{
  "rope_theta": 10000.0,
  "bias": "qkv",
  "parallel_block": true,
  "init_std_o": 0.0,
  "beta1": 0.95,
  "lr_head": 0.00559,
  "max_grad_norm": 2.0
}
Each number is 128 + 24 x the weight over its row's rms, rounded and kept within 0 to 255. Layers, rows and columns count from 0. Numbers have three digits each. The size before them is the row's rms in percent of the matrix's.

# up: layer 5 MLP up, 768x448, rms 0.168, rows 646-720, columns 168-223
# down: layer 5 MLP down (transposed), 768x448, rms 0.155, rows 646-720, columns 168-223
# gate: layer 5 MLP gate, 768x448, rms 0.168, rows 647-721, columns 168-223
up646 098:142130105128082147162142124147105076116129139186125096103112133101135111149113133099138121141140141100146123163124098135128146150103126149130130125120104137130151169087
down646 102:089133084111111084145170179119131123141127116146148126140118092144175123107159098173127119111109102164130120173132116116149171110146174122102108107140120122151178125139
gate647 103:131121160094133162072126133158120093143140118157147116160147125124110124153114112136148128112092147169094094119113126139133107139108095123145102137109197111147116122090
up647 109:150098133158136148133097120139121176134132143176102117110115136183151110124088113176112116122154138125169165160100149123097124111121141141137159148126120131156143138163
down647 100:144150144128128145073142138106108130116093131126112081120139108126143137152146133107155173130100151134138125146106129097117095113136103127135125083170129090096113135089
gate648 105:125158075112095082110113119172117137141170129108094136114111075107118154131127135112135138118121126137137101148101155136141131128147136143111112128143144095129115089122
up648 101:121153113132074122133131148109142175129089155117089106128109124127108155136120189136111111119142108087176147145136137126138141125167120128118115129125152135139088118102
down648 103:121158091120110137141148166119155146103138116101142118151096102111107127177121143119115141114149120118146152133096117157150117091136119189123120101161148139104122041179
gate649 095:108126128111121152165146086174130131159166121149150138147135131110121153105084132094161127135164115141115131132152116143144186128131130135118130125098106113123145154098
up649 104:159156159114123105109101153124149108148127155116159127146110127150111126115142128129150127150128085081148197142129099127107123130181100129124170156102129150118149156139
down649 096:099133106146141090106162125110139147095107127117128159115127143115155115099140104121171138143140154178086115129162126145116132078134098129089099141143143109123106118148
gate650 108:134145182133115149097124150170122085121143096138161132111113126074122121138175126153112122115124145111137150158170127096103118127116147122098166117089125177096145102160
up650 109:098161081124106127136124134113124143131125133142125137154141139145162156133103161161146123113157138110113107077107104179132104131125095133139088120115120108110127167092
down650 102:114122098130175155119134121086110145134122117095136130169123150181143123115163095110129137170118183141151121084147119099115155116174110124140121143114117147134105149147
gate651 111:129120152083119100148123111125139116130143125114137093162116141105140137142153100124170107113106107132140188166102100103108104129102122091106156126120138066153126092139
up651 108:168123135109139135129147128183133129109088133091128181092129125148105097108122081099140131153100138145074095095146109151138163128145113154153141096132117134097130165116
down651 102:157133148094115171145092115128143102089103150131141153158110140174153101139112160143157128134147090121116107150109131157114098094134122109134093130160141137153139128178
gate652 106:129181159097116118098132137136099089118121105134168097165143145082130122147139120133094149142108099080096132135076140136142163115116176155111119110162122117122145167169
up652 097:142140125168097119146150131102149102113101159138160158109102134164156136116141116140168110153155123153095121154114122150122128127117127129139125121146106143102106133110
down652 105:129104168124149152148139123132147147137121126157156146148143146114103109141087163139158108114144117100117147133145125157121113131148107076105123136161125100140099162086
gate653 107:122133136133123144145152089176139113084134114129145125142142126134097138116114149156144125096127124148157166139171124145164121112110141102143176138121146090150131158150
up653 098:114101132127136111153118127123097108125105115177137110131155172128128146128107120144156178109084156110195108132145111118078130131133147124128150122164178144111129109139
down653 099:142112120098112093138128111137116159055143115077108178140127092116154158148138107123132155068161148156146131172145135143108138151139167173124152151125133127139090116160
gate654 104:110136164139123080118150143161116122134149113126139142138115127130116138099140159127133128122139166148146132111183147099165107131117106150097161188196125134107119127181
up654 104:099146113126119150128151066091146109129110151149149101104139122112112074098142106140146145139178123129092102150119111129146118148111106114115126142111093156123155111145
down654 101:125131067115119133148115122126089131161171088146119161114147137136125154147172129182112155144178122151133144149120158108150141084122115108116129163131090143128154123109
gate655 100:151093135158125140150160116099157142108133157122124134172125098163158108088156115147114142137116137128143086131176170128106100104146133111153146155127164108134129123163
up655 110:123168089136110136130144147101122104127116105123118106098149130116185119137108135114106109177159123123098182098153131149123097141147125162090131129145143144128080156156
down655 105:154133144111108098161113131133135211140165142119104152108133146120104108116162139126189090154108126122153068104133143122140133094121115090095085109120180185120130121131
gate656 099:162117142102147118103115154122117149106151135101116102091102128129101132132128140105113121111166135143120107106104152148163190158134153128130126161087162110175134123148
up656 099:117140116144121135102174123148132131155140124126146158135125173093130118118124101141106111107096136166151132131174091113155090113108133104100140138114161127168127104127
down656 096:066136131135103130137100135094112092145100106152129122136122170112120108145123099111110129109114108135135133164147144133108087115093108170147093135109117171114153134099
gate657 100:128109160137114087061114171133143133113130132110142119144144143148090134139101067113126128160090109163168166123117133099128105084104129179119136113160130143138199103153
up657 114:123147108171083084124111091157123119088114132082137158116145097113153114137141123115155093181066137146112098109140110124091071112089104148153089120181105135093137147132
down657 109:111122161161191158158099148158138150141096119127098126143167120095139150160099163123166090200159119098124100129106145142095095110128105150130120173138099129145137144121
gate658 096:083125172104100110168100118113121159156100083123171151164145148067190136125120103118117109121131125122161176149123164155153156117156150118108128144135158072147099149153
up658 093:133101075159153125151148118162126133151117130128108131123117171169122149087159138180121137122120125123164138120176128165117118115119125150102128115158081100088142096119
down658 098:123118112120099108165116094097120119093118101139150085098155160120119133156134140148113140087134129177089089117092134095115130124115126075125117115156132142091134129153
gate659 097:079110111147169114155134140099126117114133139093156101103120119123143136141185134123134149149136148166127138090177084116099128096138107104096101123168145116134139148103
up659 101:099110168109129137171158173099136122134152124088153092103106173126122135127121120120135165132064118171149127104130152153107125091141150138124131121179114111112177150117
down659 098:071124090116160130138073182098146099158122096144117116113159158152100109109177125161141134126106126141133141107107145114071107109098106119168141118110111133090123140106
gate660 098:143118142124135158127090151137155134131136122146177164126137088126156104151132163127132144078107151128145117108118139160159145159129079120116124112179115121112097110169
up660 099:130113147098122155151125121148152134117133126100118118116145088140160064183127147168118124130145085131138148099108110128136130143117100090124106130152135124130091142149
down660 097:141128087143165069133105114160141123124118139108130095127096093099149177198128099139104082152133126127171143072136131136129124146097161136119174102085102083133148080135
gate661 108:178150130155132112137168175110106148132139129090095104144149130155104125102116148168116118165103135104113070129137120106142136124145154149139111098148152120099118193189
up661 112:103160149125085135104110154103143101130165092115136154150130092133131121095096116167135158088101144069123104164127152119156104136146104120135145116116125138108115121172
down661 102:137104115123128141165129135115136129151111110145118115120141127112117148106137141148132132124120123122088110136194092123153123125093152143123142127107145122117112134149
gate662 094:148155104092145144140116117127146129106121109117090166137120138115116127149108116111111141143159130155146167149181123131143097112120141167068125138146147147193124140136
up662 091:128134099147168105077133095112086117141132084111144138157113115100117131129128158168113104152114116104127101131156156140121143101113118125123114107140141160137139153140
down662 097:116099134108135154100106138124153140118123110149165134129113165143153130115125130163117092118127141163133050132115125096104154154114095156185135129113123116134138134154
gate663 103:129159170140101116132144176128130133089116124125133107127122093126126115163087121134129153114126147103144180149148152126115137110100109133113149151137112143080146142145
up663 098:131123104181144101142146117121112159178124094136082151124090102125115117168151164148121164094101129108150142152153126143154097130131100112159146096121116119117146118120
down663 103:104149113139125129115099094123109163119118131097134134141118143102111161157158110122121141122110143137110158124130166127132126070117135159141133151171105102125122129114
gate664 093:112122147120104132112119128129142123144161092166201127117180093094133136085114148121118147127115142122105148149128076140150153145128123141122120121146132159133125131160
up664 095:135161102121095108107092151142129129155095149119139145117125140105118124174120109130108076133127106132164123103147147184105119104140100095131117100116128094134115101130
down664 098:149155113118123113116114129096140098151139133144112123126158134094149089096150144119120111095133129139125127143116173136138159119132107106145114134108102154126130117165
gate665 099:146129101140112112136138164152122123099070109106121117132093125129113114103148114176091159095107141156116088120104118115154097145125142153090145098138117109164099162145
up665 096:101154138148129133141119127148119099115168116136122146134130173131116134116130138153120179119135101156116153130157142144121131163125119075162168138125116151139111098117
down665 104:089148127095119158118140152114149115126144122135133194119112137126124090125110138115084142177129078103135121134181116071114089097081148142140094131154124111133102118151
gate666 099:148139130088165097144193158127133104113095097150131122118130194156108139122124134125138164136174152120097134142134129122172138148105111089150109116094133186143092154116
up666 100:150094127125157120117158162129105124143117102148103151112137164149117119145124125159152127127131131078136157152124134111113131143095146124150060108098121135167103147161
down666 098:111139126139142154102157117152089142150145109135114117143101144141149126170076152093099140102147132080090153106109137108105140192083172137116161118142111120092151094194
gate667 089:112164163156119091136080181105148117168138107135142136128148140118136140071099081164110127123100175100085110169127141150136078131081146142127142151138097083165131130122
up667 093:078109132140129112133126162101089155136124129132148121131149116138096111108113161118148122161124137125124181119120128128116128130109123138121094175090151129179124126134
down667 095:098154131127150084111112116128139098126140088140131129084127096105132142113092099157148088108137088172144117131105146123162112163134154128120135139118155071143154137127
gate668 095:162166121171127134113079141163114147083147142143090116116141167124077092128096132116077164105105171159160153135081117141104163105154175160090124084139137136144129116097
up668 099:167149105062114122104141097156127144132106152160149148102108119109101156104114112112159091104119135137143143134100151125133120141162145180156167162131097102142153125113
down668 100:159124077130087112126086124110095118158157109115134087135132106081087073102148114106084163080129124188120136100122153144128113164146142116119177117142106130109140143124
gate669 091:098098102150139160097124127133165172140142099099128110125163090128092154141122139106116146117098145153145117122101111119143134126153131106133152112124133106147128137170
up669 096:124145138132160135115082133104099132140087121119082167171194141131181135133161117106157120091105127124138109137117144146090144110123115130136108124139102160087131104136
down669 101:121121093104140122115138152129135118142116136142113122152129144143138173154139127124160089111109115111116141109106098124120130138102111120133119117146163151118102111123
gate670 102:159127115120140127111116078071094142143099100128128171135132110080101119140119146136137118176152075113122114148163112140147139137174080120096110088145123120172202121136
up670 102:155168151121091158098182165096133111123153135131113120144144106147106092143108143125109158148152169162149124152129138171094123125161117102126121126130169111114131153128
down670 100:133163115111112127120134098130126106112091138089157127187122093122134113129118091100152131085134108129115118135140133121111091090079152128156139143113171104126065102121
gate671 098:090155110162126113133146106134154125128151133144115124169152122142134125092136125124120172172115133105112120129117116156156101145112080092105120103128135081127131172106
up671 099:127122110121140094110120140119105131134153109106108139081143107113124118113165125114122129108155126159098119111130102148083124137131118145103080145135117138168126115137
down671 100:134121136163161169105131136116136146143092117101134081153119134159113092107186107115087131070135164158136069153118135128144112158133102103118086126121136102181152131104
gate672 093:127081153116105147135122102108088137129133117160142111146135091088120154147119118111083137079153118106141111151055116118111091149193087120157153106109116095189116135145
up672 101:114187094140134094094093153149106115166134123086145144119122108163149129113119144125157129163137118180109127123175119104119116087101165109132102100183109153097052118094
down672 103:131149105111176081102146118118118132155126149108152082161117088141134133143106190107099126149109121163155149111120125108135135169138097137130126130140136120112089134150
gate673 089:164170106100169133138143135151121110096091084139106106121116141123122118146099120100131117175130164106118161100122118125072074111114175107126115094126123165123161092153
up673 085:164139123127157159170159171168100127085122103145074092116117156156167120135079123096114095134138144087123122098108124101111101104130162125137126118128148148135161127151
down673 088:133142147148146123110121147124162137136111117062140142142140140115148126122129062102089151122123092126127161150129132111104125185141131118149117140113105121129143099139
gate674 100:128153133161113127116160139156098120091120128106107127154140096127124143176086131166131076128120094088102162121151100065136126131099138091131150177120092132111113121151
up674 097:131085127106135158111151101141137073109147159164155084115141110155166126127116134126126136132105124128141088130120153122136104130128146153158133122111166127039124129132
down674 098:132156117139153145128139114125121092147102128128115130106138103108109169138159155117179203125109135182101121115147121140129154142171160142144163108123167135113107167155
gate675 096:118137131094125163131130107146143133152109121089108126114078157105114096088122164094110127101151167158149119111115177121082111112140109160108133134145125113135178115116
up675 093:098065132159094128120133120106110112121172161103157119108139138143142136136116132102149122149133104096132118137133113136138123164100097108147094114104122096118104096160
down675 094:140147158115140109124136118108130137116139159120134164112120118150142111101141111144113157102128146074126111151135145131144118101132135121140125102111128158145126124113
gate676 095:128130141114167117133152161129159112093067118150160111157163127110109108082134110130149117126130128105158151106144121126107126142140107161145111104140113155117159112074
up676 113:078148124169128089135095140142171121105061124147126091173083141157117087085116113094138148110160104072164110160160105111123143059157098138155139150185137145085101143156
down676 104:129138138172151140131131115152138122142131115077104127169135139127138105128139128119105122124127129115132118142137095117163127102149112127128136113145101097130082109105
gate677 099:126160123123138176127103106076127150137167051166164137149119116114139134121157193162119102152114168146112142119131107133122134139135138141119079121117118117124084114103
up677 104:135104162116134106112095110132113153127136119166103105109129130123150094124104106125141148120150140166128154119110066105157108097120172118171084152117121102130096145110
down677 105:099125110121133109152143139117169106150156145153126135094109145124129116110141175126117102171127144122108150132111153122106131162121116102126126133122148111154137065139
gate678 099:121136132113095110117130103141154134058154104201122114132118141091086098172173113148124117114140141112107122145129074140145111150149123131097144120126120105087156120166
up678 102:134123100169084121086109126113124122150121149083095114101175138161084125094140144124092129094071131111159104149120136132154166101133158096171094131141121147110160163125
down678 101:143140124147144101108173149080196146163103148152135165144187133113152111122131126159158102153137110104158096087140139126135126127119127097119114112086148098159131111105
gate679 098:117125118106131125148133088159150122146175161138146153119132171156167089127135119128132095173142145132131108112105106131125095158089187156134116133094130145135146153131
up679 102:116124114127149095143122096147130148133115121139152132091103117148153144133112106117103086163139127114143106131120132125151134158101066132113142137136108131171064118090
down679 098:095132134108151140157162139143174144143153165164133158117136157131136136112122101148078122135137151106145140144108133144146096174129104159109141134150116123094099095113
gate680 103:158152150124126106124115127102097116168177149134127124152116105141140132116118118158170151162159133163124122052128100119121130041117125096105126149136174131121135128101
up680 093:143155106161080147147165134130146098122107149161133118125113136083137126108137117139127111120130151138140160152144152132104152105133112173105128122110125132145151192143
down680 095:130137145096107121178138107091108161110067086137145147114126144151094136122146089161127113143111134121133111124108141159144112175131120147145135094156075167171178120115
gate681 100:158150076101139113137102116064131148158119178152109108154119128103151107098121154138139155126087118130143078182167152131116157134102129090136110135109103101143117096160
up681 096:181134104156130135113126133103132125150095109103139108133127072097121148114130120137156125098119142124148159136124120147113100136189135150102100173165115084158114127118
down681 098:135115133128139119155141171117127149129180145089113107130137152089120119109115134132169106101124125143126120140141132087137133148090120106104182132140154121148150132145
gate682 105:138168111119097132095130127124173079134113153088114162144143091107065134129094132123160121149026111105103148145123122084145115115092127105078121138096138133156154128132
up682 105:114084155148116143139110104134094129088127116160118093151132076144104160110080117141140147117140114129133147154127133157119134119147107124117164168127137147123117146084
down682 097:110170113127110146103186092145137121095081109129134166106102138108137142153143105156137133154113098153142118124114106126104124147164114156116142099146140128120103117113
gate683 101:117107138128159115171141144094158106179131148110146148127102131117114096161133117108183096138126127143136130165163147141117135117130151138116143104138106111163106103115
up683 101:108181156117075102123127120114101149131100137118144172094117149156151068124092121152151106102117146156128143163147111120101133134125158099123125098120129119108109092178
down683 100:107134116103171129124106159115125146130112116118141138143162099169088125119121132131111132121203126116173132139095145162114086178166102131153143122163133101109066113141
gate684 103:148120089162120128140124158142149081168121158095124131121163155138149082147118081147174145104148152129161133140130163131121149128140106096158091132118176144130138120119
up684 104:130118161122141104110120132073166118160113103115135123173142147105164187109095145110114147118143144162132122127135100121098115140131134117095093127146162144138135164137
down684 106:113152101141151086095170120132126120134100109145124116078156157120158128079131118151146148104090153125102089128128127121145128169151139161172114119145089145108106151170
gate685 092:155126141080136206099125081145156092131128124111066100102130139072124136079100141081121082160146153124088167124136144147115086127115129138119113139166161066169164145115
up685 095:129113141131144055056177132102115184101153170125142107124112120141148098088183170131131110089106135118170103127136114077139150151119144162136116153147177142115119090173
down685 092:101126145125149126116090108140103126129162111121144121113154140155106159105164117102109126135080134114130152097137125107156133093112118159139151161105097153136120132130
gate686 097:165156124111095158161148119194117098143129166165114103142097084110089096101092121101158129170162151113153144101102089117178159151137161125180121104121125154168157102137
up686 090:104131156121051164143148172129101099150132164121115088113131112133115139079121100102115113155088158131117165097115116095154121117139138113112128139122125179152193132154
down686 095:115138083137092103159091128121157144162132128153091105163121111161123113117118107146121078142128142141136154136154123115173136147112091132140137124080125137130109130136
gate687 113:087119107110080143142133138113117126116127135099143134156165137142144144095089130149148137143127156150121128137127126135128125115104096098159133098110125175125098106140
up687 106:103179132146127103094109151131140088132100121176111149075143098131091148114119099125092078123137134133108111147130123100150132154155131181133113141114099082134105136121
down687 100:144119153092145134086121098109144124116075162135138147137115119152121136074110139128119116126099175186158142133156129134125138128138149124142164146127135129124146123128
gate688 105:124151127155140111125134132107120106145175104080182178113136159109098113126189131089129129141131149114156115094113136130148123127124137106114152103085146111144165132125
up688 103:136107130133129138138149118121118120150079120110181104156123128130090120094107161153168128172134080128144099129119148169121141191149134130148134128129156189137167157157
down688 102:093153124144104161080114133130174085137132146092141129118159138129074108088123127150131146155146126122136105133167113170116138101135128145125104115119113068111129139157
gate689 099:111136124147119135153159171107115158099138129164119088093154217117151157143133089090127163163116129080150102113128130121125121150117123135110140125145132156066116101088
up689 108:110066141175104132112127115102096114095143141115128119123131169109177142153118139122131134143079145091152119115128143119091149157076138132165123143126134137057125125129
down689 108:122101158104112137112128111112171122134128145148072137119168139157193144161130087114156176140089155090065101134145145115095140162126168140128116134113139153120097146123
gate690 101:178134119116104136120116155122137154108124135098102075129178129105118144155125116116122147117117124118115195151143115123095154101153170091098088146105169147123154144071
up690 103:152142111140171109136120131124166133142125124142144114101107140177151143134084145141099126119175127105141133133134113131100116134105137093098092152155142136145120124139
down690 103:127117091137129106129037135076144130189116124139126037162128127148130131119158100112100166150142125075132124119114148140126124136182132181121110107111112141129109122152
gate691 103:158119094097161102125123110134051106120110103143133118097122108127133127114169093117106125148141107115107125109150097071136122155103120136123129140135090127161130164117
up691 107:156111114155108160128144107119119138119102137115090114172115096096148151081083154116146123076119142125146126108133150128094099139120155151120136139160137146183119085138
down691 099:127140113144125125123125103103142121113088089108151098121132118113134099154139121105184120110108176134143125135102138106106147093132134123115144147144129071144128135118
gate692 096:126108103150125164134133156149140157148111149128172134129137133138152097127172108097133145147139156150147145121119133127133170142164105109104123123166160125123111110111
up692 099:124128116140121129105134135085111116146123123119104127167109188102108079169168159130112135163116188088128151132102111133128142119128143147152168113114123113136109141127
down692 100:124132169148143127143106136127144141121122114112159117159172148135131089177100116146104151067135122158123113162142127144132172118118153152115129095119127134142119072143
gate693 102:164120162124154120141157101156140160138100126139097120154164128125106113126117146045112153143100117101105120117131153138146139110176105196154121132117103125117151114139
up693 095:105177098136115121130144159111119100160115113108120132148157141155102115104132118093135107131123098121117114116134118154118106115144138128096107153155123097066156101121
down693 095:115149101115079143119160077148142179158169164130136104151126143157091134145121125162108103121097110132125097105108161133143117128089140119120146145141100142096123162125
gate694 095:106107078114127175147150102105117134138127143097106138089147173135115142094150113164089168082114082107122110160147138114143153086102158113155148149151091121135160120110
up694 101:124148152128106105124126139155154126107136106138161104165085111093159092160108132125126059126146151137106135088134134125109107127127126138096127131148113108100126151131
down694 105:128112127100114124110107140122148174107107155116151149171165159164113129122114136144131153166114099116122093146119132148125167147107139114160158113134160130119122139119
gate695 099:181135191166141098100122149168132118113148157125148097110131118134133145118112169121133136113104140142154082119144146084156141079136127162092149132117136103130159172144
up695 095:144130130089108135135114143076121117098153117126115077136112128158079162173110157135111116127058171132128126137116142084102117110162132148117116112106132137157119161139
down695 099:131103163094099130121114089118163122115122089109145166159159153125147157117165130182097130151127127104135117131184139158109110140137139098169106100136117105112114113113
gate696 098:136141079138099124159098142119079155083133104133170096159172139133127153120113158110126124151121143165103108146110147147104111097052158124134113137119112141154145123087
up696 105:132117100100146131164146128123106089113179146114129110173133102140113117075144121117147159118153143109141141141128092103119144136160123159143131148134128144147162155111
down696 099:115075145161136162127120101117127126125143119117119147063129130101131157140146119086128140158152126109137148157135143093121145139119145159135098080111087114114141095131
gate697 099:156163133114110122076113165127107177148119110141172168139075174116102122137145129157119154188164146092084133148155104148106111127133094110144136123099118104139147113125
up697 116:126137060114130101141118156157133133155147138160103059125143142100130116113147146125128103104134117115137127094116141126228107105144130202133143135122132095108132139128
down697 109:083123123138140140115140089106179132159125117123115096121141117156155143094142146098117160133147098134144158107153137139133128153123117094103142153134156111109123122115
gate698 099:099100093142128055127141108152071100131134127125172137154096095147125082114105120099134141137120105134129108140166123105151132120126157103114122157141088124110143121110
up698 097:115139120113097082133080080119122074121138148187160122053115158143111119123084117115110121105120153145118128133131115143131115131164155105147133109145093178160112127134
down698 093:076115137132151148138139091156143132141098147129108129120142099119129107133123136140134162112123136130162108120148135120152184142159112098124091122108159127164116140120
gate699 100:158114136110114111125115174130083128103081163102099130092114149171151116091127126109119125116102135129151110152126172091127145116114141096123138132113146182114118139124
up699 107:154090121170077124115121111140144126155126125103115125194121152110162114055153130130116149092125149138119121164124114143122134142105098166117142163076161112115146118106
down699 106:128146134167134084108102154104112109126129143148113142162170100096151168125120143131128140111145099074114129107105083172090126121128107089121080167090162114135110142150
gate700 099:137108159091139073143152144145115121112107148101108147182139139134132162079157165146139146134135080108106131106108093154157159105129146173158132108116150161113126140136
up700 096:113132142127129146089110116150123175103135190130094124132129153175137139117124165104150166152105103094108124082140154108151158162174120118126160131122156103181126141125
down700 095:124146138092101117131114103153159058071149123113131157123138145163173084142152099140122120116091094138118152145131112141105092098183173111132148070151168088146148133162
gate701 096:068134100071140116090106105054104146132081095116136099117133150091087094096144122142154137108115154127136106108122124125131144156148137085143138096119145136138117129118
up701 105:122125158137150115149145173121101098102113117116160095128174114119115119120113088117151089121132151145151094117101147127114130160150137114137201159104135122150112128144
down701 095:151120120116129112112077123123119147121130128100114084126113123172132095177108163127100145151114081078100154103141139096153116134100205150130095139082113106136126146153
gate702 098:101158158152148127138172108140093126109141132078119137167143100170137163137103095113121134104126174098131144111166100104143135086063111110117132146166104158099122116110
up702 094:144128111151128125099105137132137123174127127154163132139143149137143131147149101136149114107100141136107119118136136094122178120114138149126141131119103140130185119144
down702 102:112120160133114113074168114120165114162104171160137119118087139130114135143145098128103113096120129127116112076169137148127140134157159144136106140107158162130138099151
gate703 097:151120134163125180136097089119132077089142142121122162131135099121116146162131161136130122128158108121067126156149119121149145127125159158105112167136150140176127154147
up703 100:114131121116172123128173131129111120166120142127155116099115142138136101090186097139130196150097153124116162102132135175147148142118114101098159100122100156121129060121
down703 099:128128110127134110118135111114066165142113113089121133170110124107149153109157111120139116105146110075118097086087112153140112077135126134126109106132137112111122167099
gate704 110:144133176104110158144133107091140129125162109104127102085120133092115127171165142129069149159174100125156136156131139158131120107095116107103135124136120133145096119173
up704 099:155140159120109074126132125118093140127159168174138133115167140123131167130157142093146154135162133139083165158104088119088119144145133152133117131134111090119095097117
down704 102:093084136130139125087146123134088136105127115106110115165095140130133163152143119094161118118130190119128127124118134058140130100140140125141107160113129130155066157121
gate705 105:092120117139143111160095151142160149155183115110171101106162118086118110123185177136126164123119111105144118107143118154125077142161116119112101119112157125119149143130
up705 098:119132092137100162130086128111124150139152128144157131144151104127137082143126155117138140133106113137121138134139158143100089087099124133145107132108141118114145130119
down705 101:143143168126140138139119162113130110183150109130145104103118079136145109121106176087146089137144130126137101125176126115119145111148112151132095153120144141103143113100
gate706 096:136143094122122128126103181083122154096158130129141082114160099110116187148152124096131109110152108139142096113143126150148107150090121110119159114134137133133183110130
up706 105:142100117109153119146145140142160120112145128133133155121109115150135117153125110127154111152100192131094105161124139136148109120152139147125109098126134155122120131121
down706 104:147092112123122098136122133099125128101087142063132096148140081169116155121160114105075171150102093134151100144117147149120103178117149150134120101148143102127132135122
gate707 088:119146128102138124105103157150150079118091123151069122114116109064140153111113144095112105163126127121100117138161102111073122085167152119096130162115054133132149115125
up707 089:113132134120135125178176153157132136099132143133194148120066135134128123175114123148160088122138173116114139116120137135121080109105130139110133095151159103115151159103
down707 093:147159094145100131117097127109119137127150113140148131142112186107134138137135137161187141081103123150149155110119155099193083170105146198153090134158169142133126148154
gate708 103:149123119086143133121131153127081149125157132132123099122112124136125135130105112163074130134137092065129132078130107117133151142119151151117102102142103151183096138161
up708 102:127107146138131087108142138087128153129111143113152111124127128070152097095135088105156143125076107118141140141148128168115102115106139115135157089116116135117156106105
down708 102:134118115110170070127113158166114094097140101114107157105130133094127154144112132160130087126139108100099133123127159075127122084125128138115128173114140169108116135142
gate709 108:143138160119097133076093093104138081106114141142127123158139106158140128105161102067107102094129157116132096147111121118097125088104164133112156148192091123138146150143
up709 105:129140127104142134101134152142140174137162131095097160139128131108119154084122129124147102104180115131114135080114111091137140114100157132093143116118121117139181085162
down709 099:142160138087090138133126149096086158115122166134094123128131141139133151124174106155149117132140131122147112112163130172116150145129099105111170148116044114148127124079
gate710 102:102135146193121157112129137153137124139131138125126150153113108084122135093142127132122099105113137096156089129128143139128085115176151125119177128086145120132132151164
up710 108:153040115088065121140100124166110137157119138134112073165185144198127109148110125117141153133132171162161146109117128114167149121129119136162153110111100145164152094119
down710 106:134107105148143146159190145138162161131150149124127149110163147108179096117099073046126140132140104102160110133162149112139115126160127123143181113111100132140155134132
gate711 103:103121116090158165118159157121144107141112123114175127138114129108162183148086116122125148142152149125107078102156087142125138108145089142114164129105134109097126118096
up711 100:108104137158177129139125130096102162094089108145137160141104118133123129101140124159117114133115108125150117130079110160155148107130143109106142115159123132154158135146
down711 099:115167100120111095162082133135110155169140107152147140124145137132131106140178133133129139159110064108145154127127160086144136171153107160117124145135122112102121137123
gate712 102:108130117107165099119129149138099094106154141137135120087117119172137109127144090149108114133126088113153112141146144116107124134122117144115145164132182125134127167128
up712 112:152131158165135155112112118140158130149121079117109158105133102100150159122114116137137082147130154109172116104121127141157113067156148165133095141133129125106122143091
down712 107:159105109144092137093145102145147081148161107130136123181144138128147145131148130117140129130127167145139145119128102165112117153166114119152134136120163100091134106096
gate713 096:125149135116142130129134123138099159141132154147151131086145111158133139152139128090149143124172147174106086148117114144134087137131081135118127131142154133193127142123
up713 090:132141124148117154132123117157119159098103116115097144096102120134121136116117116169101106160090124129106062072134100138109167128152139147146160133087101085089109111099
down713 095:117099128112121139150111106112137100108127124091075101150175179132141126145139126149146083086099077125156101154088168149107147111081137154177105124127113128129115134117
gate714 110:122159140144120170131158086088100119096145131138129130112142134161121074128131109128136114128097147106116137101120129131176144147106100110121121129128145121106145125151
up714 098:154123129131169118155119159154146124125213150122107166124075084117117159146132128112099131196147088141137123082174119142093089122168101100147150134118137105124153186102
down714 100:132116117124141105100128136134135168108105126094169134104127092150121134144131100142091121085143133145135128112163114105122148146134116108141140155085114138129095136163
gate715 107:094123117085142114111077092139111168161136156159158135132157128156125121148119140126116123077130101136148121099116125113079132156142091140119119102154143129158139092112
up715 105:104112139093094147142130139105181108170147110107109126132114099111164157113120096180146097105109089104140129131087154142106121093103093127161155100159033150127126109120
down715 102:170042148151138143111162140124143113133169092151132092121092080133144145122194136143146142189127157132183162164146141156116120138100129124129147098134126176129144138132
gate716 099:122152128172132127131145128131152125094197153150133136092115153134139160144131129123089130112122151130148156128150103151104137146106089151148115157128129119149149143101
up716 096:103131131129159155121107138074151129146124136108101128126144137116131129132105139136143126163130120162105153128113126111126168125134125140142112135136135108082091128140
down716 098:129128136130154122113115102141126101089107115112098127142156116064106131131114134115146134140181096142133142118148133135067102110102134144130117141145140094144103168170
gate717 102:083130149096100135123161123126122120124143109151158114168102098119099132111165131106151144122100145171122125109136127139089127149094126136133127114144095155115126105087
up717 102:111150130109157124126124164131104090120142133132105123114158158116114094126184106132126099141137155144155100134143112101108133106106170116144070123163122110128160114121
down717 101:123173142141113152124082125113115135109148160096133086113143090123097141134105127144140118135109142139080167145134143107097128126118140139084138120127126167144119148149
gate718 097:182110121147104146083095133145158140113166165106152116132167163145122135118132132150133088105121126181150123145148100117100114123156105137112104117161148151121130149104
up718 100:088084141167133166137130127155118116115104121177189169116108129102089097144108094126132128144168124106167113135135126125106155132095171135075085113121156120094144195099
down718 099:130173127149138119127091195153089118113164113147099099170136143150170075106137137113150131099182119154121083104130137139141119174147092145152169136031096176126118090126
gate719 097:131153135091144129119100113110136118125147124151144121091150133083148166074155113145168116141119103100133132142135108073156133131148167143108106087132162119175171111145
up719 101:082157121133095104168119132126098157127142125161099104104133139158199121127113106134185159082116111130155178097140147154144139133124133121081104115104118127115137104096
down719 099:116117144123134127115109144105137103145143146163132143172156125142125143107137133137136137128144139180129133127145109090132135169148093142111124162093152125090118107132
gate720 096:143146146103087149104111131146128149071101088136109080103141128115131147095093155139144118088118099155177120112142103099106151145120092108169097144162099147125114124121
up720 095:132089121162129181137161121096114138123126155131148172092141186138123165108126115143131111138135162147128107120154111130135130117140134096155137145139111097127156110113
down720 098:087142102157192148164127175090144095190122151131140158104136125159131159130150082138135083174147108118126139181098127124095115103169132167082109161148124138132114119111
gate721 103:156138144071141157140108099154039111117101135110112089154081101144125131117129126099110112139106119119078112130154105133165123133144131107133103146165127102145134125178